From a checkpoint of a small transformer trained on Wikipedia: MLP 512 SwiGLU.
Each number is 500 + 40 x the weight over its row's rms, rounded and kept within 0 to 999. Layers, rows and columns count from 0. Numbers have three digits each. The size before them is the row's rms in percent of the matrix's.

# layer 3 MLP up, 512x192, rms 0.152, rows 0-131, columns 144-191
111:497510517478469505481490469508493493449532474448519467465563521471542472484496481525500508438499500475550510539455541517503389591518505471538522
103:554512485468570558432582552617535542498476502467502521473497504522488499501521490510517505498584438598565568526517502508572557477498473514470509
091:467515457515540510602451487461520461572532536514511511493481501474506483536494467617545498519438459472536538499545437487564511504524509493471489
113:517537572574463523509464473509456469486460456481502478484531481498518480432568524459525450523519514481545587505469458500459609437447457464542507
118:499506514512483535506519492469465457522467446559518493478525426439490497516440520485503568467443493468480510505506514566429549492526530512479454
090:476468537471519502516494512469513513459518481480454507453430489506514431553469496505459517497457492527393478502449509508530556537511504486503568
116:532485528518503472479543492530452487504558505519487503526548491586457484516492491507507562490397517501402505506563494483459464447502488557534539
090:508465551491361519550549507504518468517472500477529589530489504501550458546491478536482489446500482507411490514450525472467536550555467535524509
098:497527530538462461490544566473508523511419493445450505539428582541461472500548473500464522539512562517483512537454460543484452486444509459504465
101:515532463520563486450456541426531539487574514502549503492472454505561488495469480533484415455487507490449527534533461486539467499510471502453469
115:486475504524493498565473539472454508462432531486520549521524445507490504561510561475560537493576459500494495511505491556421525466457526507541544
091:481494511495613502455514438522522545556530452478484479485415486479457446479478464518514481556516516449504391446521578501467505483551453498484568
098:518520476486436500516475491492435500452494506469580512474450564558393536558513498472480546527514557512450439492458541437466479474528521515569494
087:518471493543501524499391555498497499544520464509522607498476539512515482485469508500489480462539445435531513459542569542483518503500519560520518
081:477473484490492510549537578472457506424540552542469472512505560414511507510463474485480475530510497505556500512496528411481518460472451466567476
103:519491428569535413468477424444492478408544553526502536518543454500499528449476449475536468553503464486504480497455600526554515543511487525567471
097:578477456480539481485526564500446537438548513585531465476441481459541433559427428543552506486460476505477511528468537512496483494542465482458556
092:534469603485460486447499489514438430497474498515517490470502458489512445510484507474458537515450506577519484441460558507454483473493459538568546
093:478539570535564512493583524471445470562479570478501568504526458529471401501498499447506470534545535462518513455502508470478522473511474532459500
087:481399479477471479519555464519553488558482486469523556513524404525421492533493501501535460517516490553445490422461512546488496524455544502500470
102:501475479479471486423425487471573493517512519521441473519545468517453427486494457475475541487505567491489527479510462529541515510618491488475503
110:454524485496585464487504501592472601487496526468467571545476480448535512530491534452529463544470529473430514475533455489517498495576487513576513
096:464532517536480483496510474440522484533488510509579473510570470518527485508476466474413500467586517406529454453501550489446471534507500581521507
122:547513556539576505504467471508497543471476566485554500493595529456550535508486514473503436508524493488485472485580520480477505485524438455503458
103:520490530506576526510524465484409507488454468545472517516486487483528464486485525515555591458489572444492510520568532454528483430523466542524517
099:519499592445443485486525457536525468541455521571451532561498491516526498526505435482452523515500504495453454574514455430460505471450504454487516
093:515473504443531511568500467476528579474524470464514484525471464504499499494491382473531521436491555566401471585464477450555500474535544491554435
090:554476505531500490475493525477522480462569432526470471554443551462547537532519546459546590509456562459521437524462526452490518539466470514483532
112:517542475494517570527505482522532543515530466513442527510568600408498500479479467506486513535486557489498388539554539468502477502457521544486516
092:477464433491461480482523532458533501445401471547491455527420459427507511520449623537507622539527472513493494438467481492544419506505522507482491
097:429505501466582571528521527491468534459491550550435460467505449461526488495496517475522475418530462457480502504492526540511537475450500502478521
108:553448473553526521481488437531527499513477511497551514497496463482505470503551487441577518501533558460505458509496521503536484499445429525507525
085:501469460459476542442517515492515477555455531515459477490523557534438516492446525512488543479492487512502485542532479529474496474544530416514481
113:478499487471460431521486585521462496505495432424511475503518467493462491449510528547491437502509484591441461458502584530433412464518460524457530
105:488478485580524460529542585483511539480527449484486466492433575446402514520480527554529482504588527459520461525428514466504479492493457503490528
107:534466559560531487508504444488532481516468480499452452475552455498495533506545512523599465474485570451446435487562513489483518574522484531520511
080:500455532448487527531584506513463528489523469499532455446481511555511485527522498541505475509488551508578484551499469532493537514475494505452532
104:517463494608517486441535498481523513456451489503537505485445469506506499473490549489516512485574447466483564462468516459532547528466567482471491
093:474532441468520503584422585537514521500435497435521464480496521443515503481520458493509463511476494458508498534479486447479530519534465505518489
104:500521474514492511514532498458483428450554514535522577411523434510487516495424444494511457503483487546539525561475535569472424425520486516491493
107:473514499526421494506418470527538559477455500444438472538555432516533454422510458444455531553500534530540577476480541484446533551486542492502525
099:437389522447508423501498476550477499542496531490557526461504501559481472507460517472513455536479491495520533518543442536610537537485490396496483
102:477523480472472484475473471486460502400500491426469520506498515528511553460555528526563499547522416517523537498514542437590548536545472530520523
085:535480468490502530500511467475510518503514484522520484486507576494494512499503514549521529454454556525505433494573475481462530462514556461602445
083:475522514502555466452456491488555559502472513484480510532495450542442539488523479523534478524459533498489447543563479478529467494535554456537518
100:534461525414488486521462513506515507447505518489500476550497537507481536490544512524469456555558454598557470528444587492521507497521467499511527
101:531443466467470520454516573558533548569505521541478531509494495509462429531438444565473545590594447533502522481528547426570496519553525555437487
097:495484444539565505512476477528605627497556534481527420582497503474455535502510469550489558476471494525478512495511434478556528505515527537487483
092:541485544474481424500516471419520509488499486470500470524474497464503503498525501462478542582531456493547497526513520491501458546447501507552471
104:512464473494520560569500541478431554497450529540556526470528470477492506544487507469482455522525517514550450505483534506471459554473525467555495
127:503490488566527550480547511483523497519527517482533507549466411490486537506489458519493488521520467511483500508577559522497541450515427482492515
082:564543468519517506468529396499547492559512464459499520539496436513512503506491468498463503616547529550417518435455506555503502493546453424544482
091:486555424500489392543503509413574597612487516569464520478426507451496505539463488497520503553493542495473494479493467524476530481468539467517496
106:403526482539559505465516482550470537516481465424526472533558497571440552469522511526506522427564479482441483485475436456514472495523455494536511
091:486527522411561470556542568478552539487439585522526510550519489551483635527535543440479456523499524515472493424469532500526486505425524460507498
099:548497485471475498445509567559490581516509530457500501537495434432547517561486499463482461549522472487516385498505512547556453497406509531458474
126:558411475522504463513479478518557467455481450572466483529468426441458589555468506562501493522571473450468484536524545471545500516528495507538413
099:537514427487415467519456517498510416511541461528520475497438463535544474534476529486543535552429502486562461523603487492565576617466555536521491
089:495424495519484487475532502549495462446488521508505567526520483478504552481463495548526458586502456475522550529470460452532450441489496512568513
107:530471590482466485600507520489434502520456540517482552477454537502519460479473531510507469460464555482449432454509445557458497493499406483404443
094:505498494566506476465504578443472552455485575456482528508529553493548434500469514465474447482504507482511467435489490487485578455496493420505488
096:539496470574502467502507491421466551529552464499407477461477525490564398463471495605485553496448469515467567497490603472446463489589457495497481
091:535498537493508478567464574502554561522476437431473451561567502503478537486581443530450505494516450506458503498500596501483421479491498500546502
114:537488477454462570450511514466477536490508466504456485454485397575501522514502490470511492509498526503559449513506474446465462508452527493530476
124:471538528453533519500502501519528572490485499533493555461465494573492518495512480421514548436527496468519500466531512493547490511431540468521531
102:470503517451493469499516505558467499554504512443507550470511527477409523503425477476524458443521493482549519544523527472478499516553495534535472
082:473485554451500524482513571493482472441522547477502474518451510495496513515459543478531555444445504528416488481503543484450444445477418508531538
078:531477506452466477591541471467463505444513547489492568456495489544472458468480403447532470465484522459542512499468507476491501482506532388511467
094:498480469558527543576502511532492430492557442496485519479548507574470551490500519416451475499500535499490445487497478514514486443492556549518537
096:515501449544512524523458472525476540523491548504490561527546481540596543511510491527546545512453510518497519535451542496499565591488398490592476
079:481451420490442419502452576448526514475546435496495472534545455569481454488493472480519502496500532522515472500458440507415522456574482530468514
093:451457522459456521487541480524468487489534496491483491518455497460471507500494482534531472469526420480523469536503440497468530480540488572547491
081:551562543451522476487449582490502497514516541456453527490440468530528462488515417556454547480514531434484504514501469448464446420509469427478466
089:498519480507520515442411551471532551518460522467528518552511464433543502480544489479504542451532475459470466494493547496479536493575525464523513
108:481576551476546492497526506516423488517550505528496479518457488508499558448515385597469455488516493496571492483450535449542567477475490491541504
087:459518519500470466580508462515510512524539553466459462500507487448472427538417504470500502506562504477502465434568504508498461477479502558529518
109:500474535533457502467482494544484470501588544533517463493434539500489470456550516419504474530426483499566504470546456486517567511566532490486514
110:530500522497453501499531481476449433572543604535436491471541460495504570509451472497548455470499469466516511446533465542437507499460498441552502
097:563477468530506437530571450492454539583468538510510499479514497503426532569521535493493490511579530532543470363565419547489552484522491475554486
081:445510465452482473521602554486525513502449558483494502471473544505477513421531549479491451518557488502490470511567476443461488474436554481527492
095:586497610507509441453517525470523480495477495480480544549563529504525485538493457531418536593489518509505540568505479493508555464508511544519456
092:557494539595459511577503453484451467543461489457522517533467499555502433513506537478572482445553475404585503487452528579505590524455508483528494
082:589534570466459490474438393498505459545522531518493477448451544490504517557473538491459501569494543487533544565493523577517458551544486540495468
085:535553466490490488557518544470548515475476430483515517553521501506584454479495523478435432559505485550509521551509569491542477495457483452538551
084:567423506517514511427496536503498498539510541528465484503459621505513508489511485519520563506485487519434505492451518529530467492541446469512474
089:460519466526529536475466487433474462510493518501493513528509447516543476534402535475532499528466533472484512463533476516498466470585469587433496
104:488465529453492498463508451526518542456553478527585525574468528461495511456569508469531528474478533511481530485486508523467527521455523524563453
100:540500495492462496470560461481539448555437459519559540457482467561531422544502536503526511499480448531550497482430506506522502452545464531451451
081:521524517461450511448584461453525543502476465452528506575492512399436486592526448494469537474428492501476457444442466435475437510528485451480491
082:626516538535443432475503541521559521533470571487483544506459452506508501537432490453468503517436444532520448476481505441539481514451559466547446
095:524486538514423527515519541569472539550490469514540513470507486484421554567469556469541533516481510523438518457533496597500466498434498399578489
090:551536497522531520497489451522454485481468471460471461567494454483460487475612545478440460489523517453477468499484506428496475448578546437444497
093:541483481515440516469494522534600482475447475520534516547428488451535574465511488486498510527475500523445454480485573466442418524552524457441479
088:474474552554484528516422507472537504500500442500510512445464509454460539531570537454476518538449603474529471504442478483464533513460486487462516
143:453539572538511485479551437570512448544529467499518561446504448458521484559508541487559525520503531445570532462485459499535574511538512473429502
104:556478581514499533504503499561469505489489507495519536457451459526522492486472536486507470455476493463544501498501418498527426565426511489492514
120:460555467494502465553478480493527503498563513474478493494511573468479518496461477504505458482505439551489443524521493491506546494455506453526518
083:478510549514528530444499468454497526494469543582480491477515478455526505523476467556497536475544570515563539582629458482488458477536464499496506
095:510580535521484462507549528556486527490460423569463498454532564507499498458538574526480499476558504453543496568502513537380512596466499501497436
107:487554506527509482515428473487515431501505526501500472484458517551446473465523517558487508520485465450480527538491511518461577479510457538503458
089:517478526441571550501496584546499576481500499484482494431505476461493446471450489537452533483560455478493390565423441487506479459495355450524518
102:514507511472428461475430544497560471532504556532480456564507541434511451576535560525483476577462502493455516453455532508518572502599471558510500
099:473516481493520524534526517519489475505512487500442529459498515427456541555502527488438490403516498464511479497474464450439501520424453513504489
121:549475561455433480478535502489540478497428515534462465493491498543523464488506526534482479481520501556459505599498545526562529517444553475507457
096:586521539472524381488423518474512488530504456468537526471449542534463437409453489432478488463470481563512507545559462506471450546460440427518490
103:502485558467506439533436505572434469495495474503474514525526445505504539413628456500541499481455466510528422548469478543548532459459437429463557
095:457476433484510541529531518548450509463499515516465525529531507443531485547479437465567476495490458505520516465500515522527488466466478506541563
103:557470507508568506431551465435438456485594539523489484484557466474515517485473537467466508535468480511504451478478527522492562494600487474512450
105:489517464468484473522554482495494475541462488519482467462526540420505496533567541474445544496458567488520534557480504538450494532422539459446487
098:466503487548538506522496530539544539483536532499437453528571477513505530460515447500525434535514491421580544540493513434502456511444478475409536
085:458499580492470470542548524469480521486482499503468443571561463447476565503609521507544505528548493442451509570472491518475487517498455533479419
094:491528452434596491540483469468422569520472495479512501517528524538486481421481459535485466496554474512537438512500464490445464463546436525521476
095:534580525461536485525492530499522503521485492540514462510471480474455451538446427507497477523546467563474539443520502572481469492531458503496536
093:444480419524600503504458477528505514576527440554463474572540509406451497561514484498447557488480547515493531514518535513533423505514487544476557
077:547470392459533474524509484482591525548487488453492513513465457459501473484446549497476514501572451549494526490554440431523549496504508488529513
082:532527525518534462469493478515436438470487484562526522470494511526481517485491471516473506420496433517539561512534531486503594497484553515492550
112:563501460558502502499482437512496550449564479417554505492472470557490483499425529479578466512477486511420562406560580546526531526486458570525507
082:478490470433527449487495447494502477557446490480574527519493515525395548503499510463426583505526522499521530520486479460545496517493513510523491
085:496486448488547506509535569471551481457564526517493458509504540496483504515535466473521507641477524557509503530496474433455507535465550449507489
110:515546480461491544538515483596457492467563564406436431469519491465559515476495473503485542516518490524547504505482522477527494479513495559551478
105:563510482474470559441452488485479532504522446484479419493471509558456489527487451503495448523509457468567445424431449541517480447513476550496522
091:585501523481505483506531533550518496478555581563484510516426467549476499548500495529482488439507461421540490505581461525535481473531464560467468
097:415457524434488563504528477478429438514568495497509530522568498461464512504470557546506466486502516510509489465496496565503586479529474511516422
118:573455496487525536486489542493531547466555538509448547527479601467490514497485518522526457534448515482523515545479471503508511550563524536397496
112:545532536440517471449470506524529474487523498393475495555476494519503519578510491448483600519467463530492501594550496537527464549504612577475539
088:553481532461562453499509567539465523480522450500473410484461497512520591478508540578422519455511472502516505419525570506495517527488501468475559
084:509494453502529529485492440447406487465479455434398485426504518492489566491477475505505503491541518482516452463555456460493540568528473510573513
091:483436427521564481490499483576542531586536549504481501512500488529541457517465554563500521475525526486542531447483514446507409538504538507486558
093:539512513514573492587445461467495488534523479561475424420469407513507470485499475541491515493482536579490454525454488479450541461522478472516530
143:438514496495508526507500494494531519476555527528465480431462538494523512505553534517487436435527561483508376482484424453498518535455543493519516
091:524561530512465478423465486510536503499517511520453495496498527563503443529543525523503487547419463543444470532495450426504478526443535505486463
095:496531466474491468546500483510512484414480475371550454502466454477479569493582480477467535532459548491548524518450550474480549439478528490426514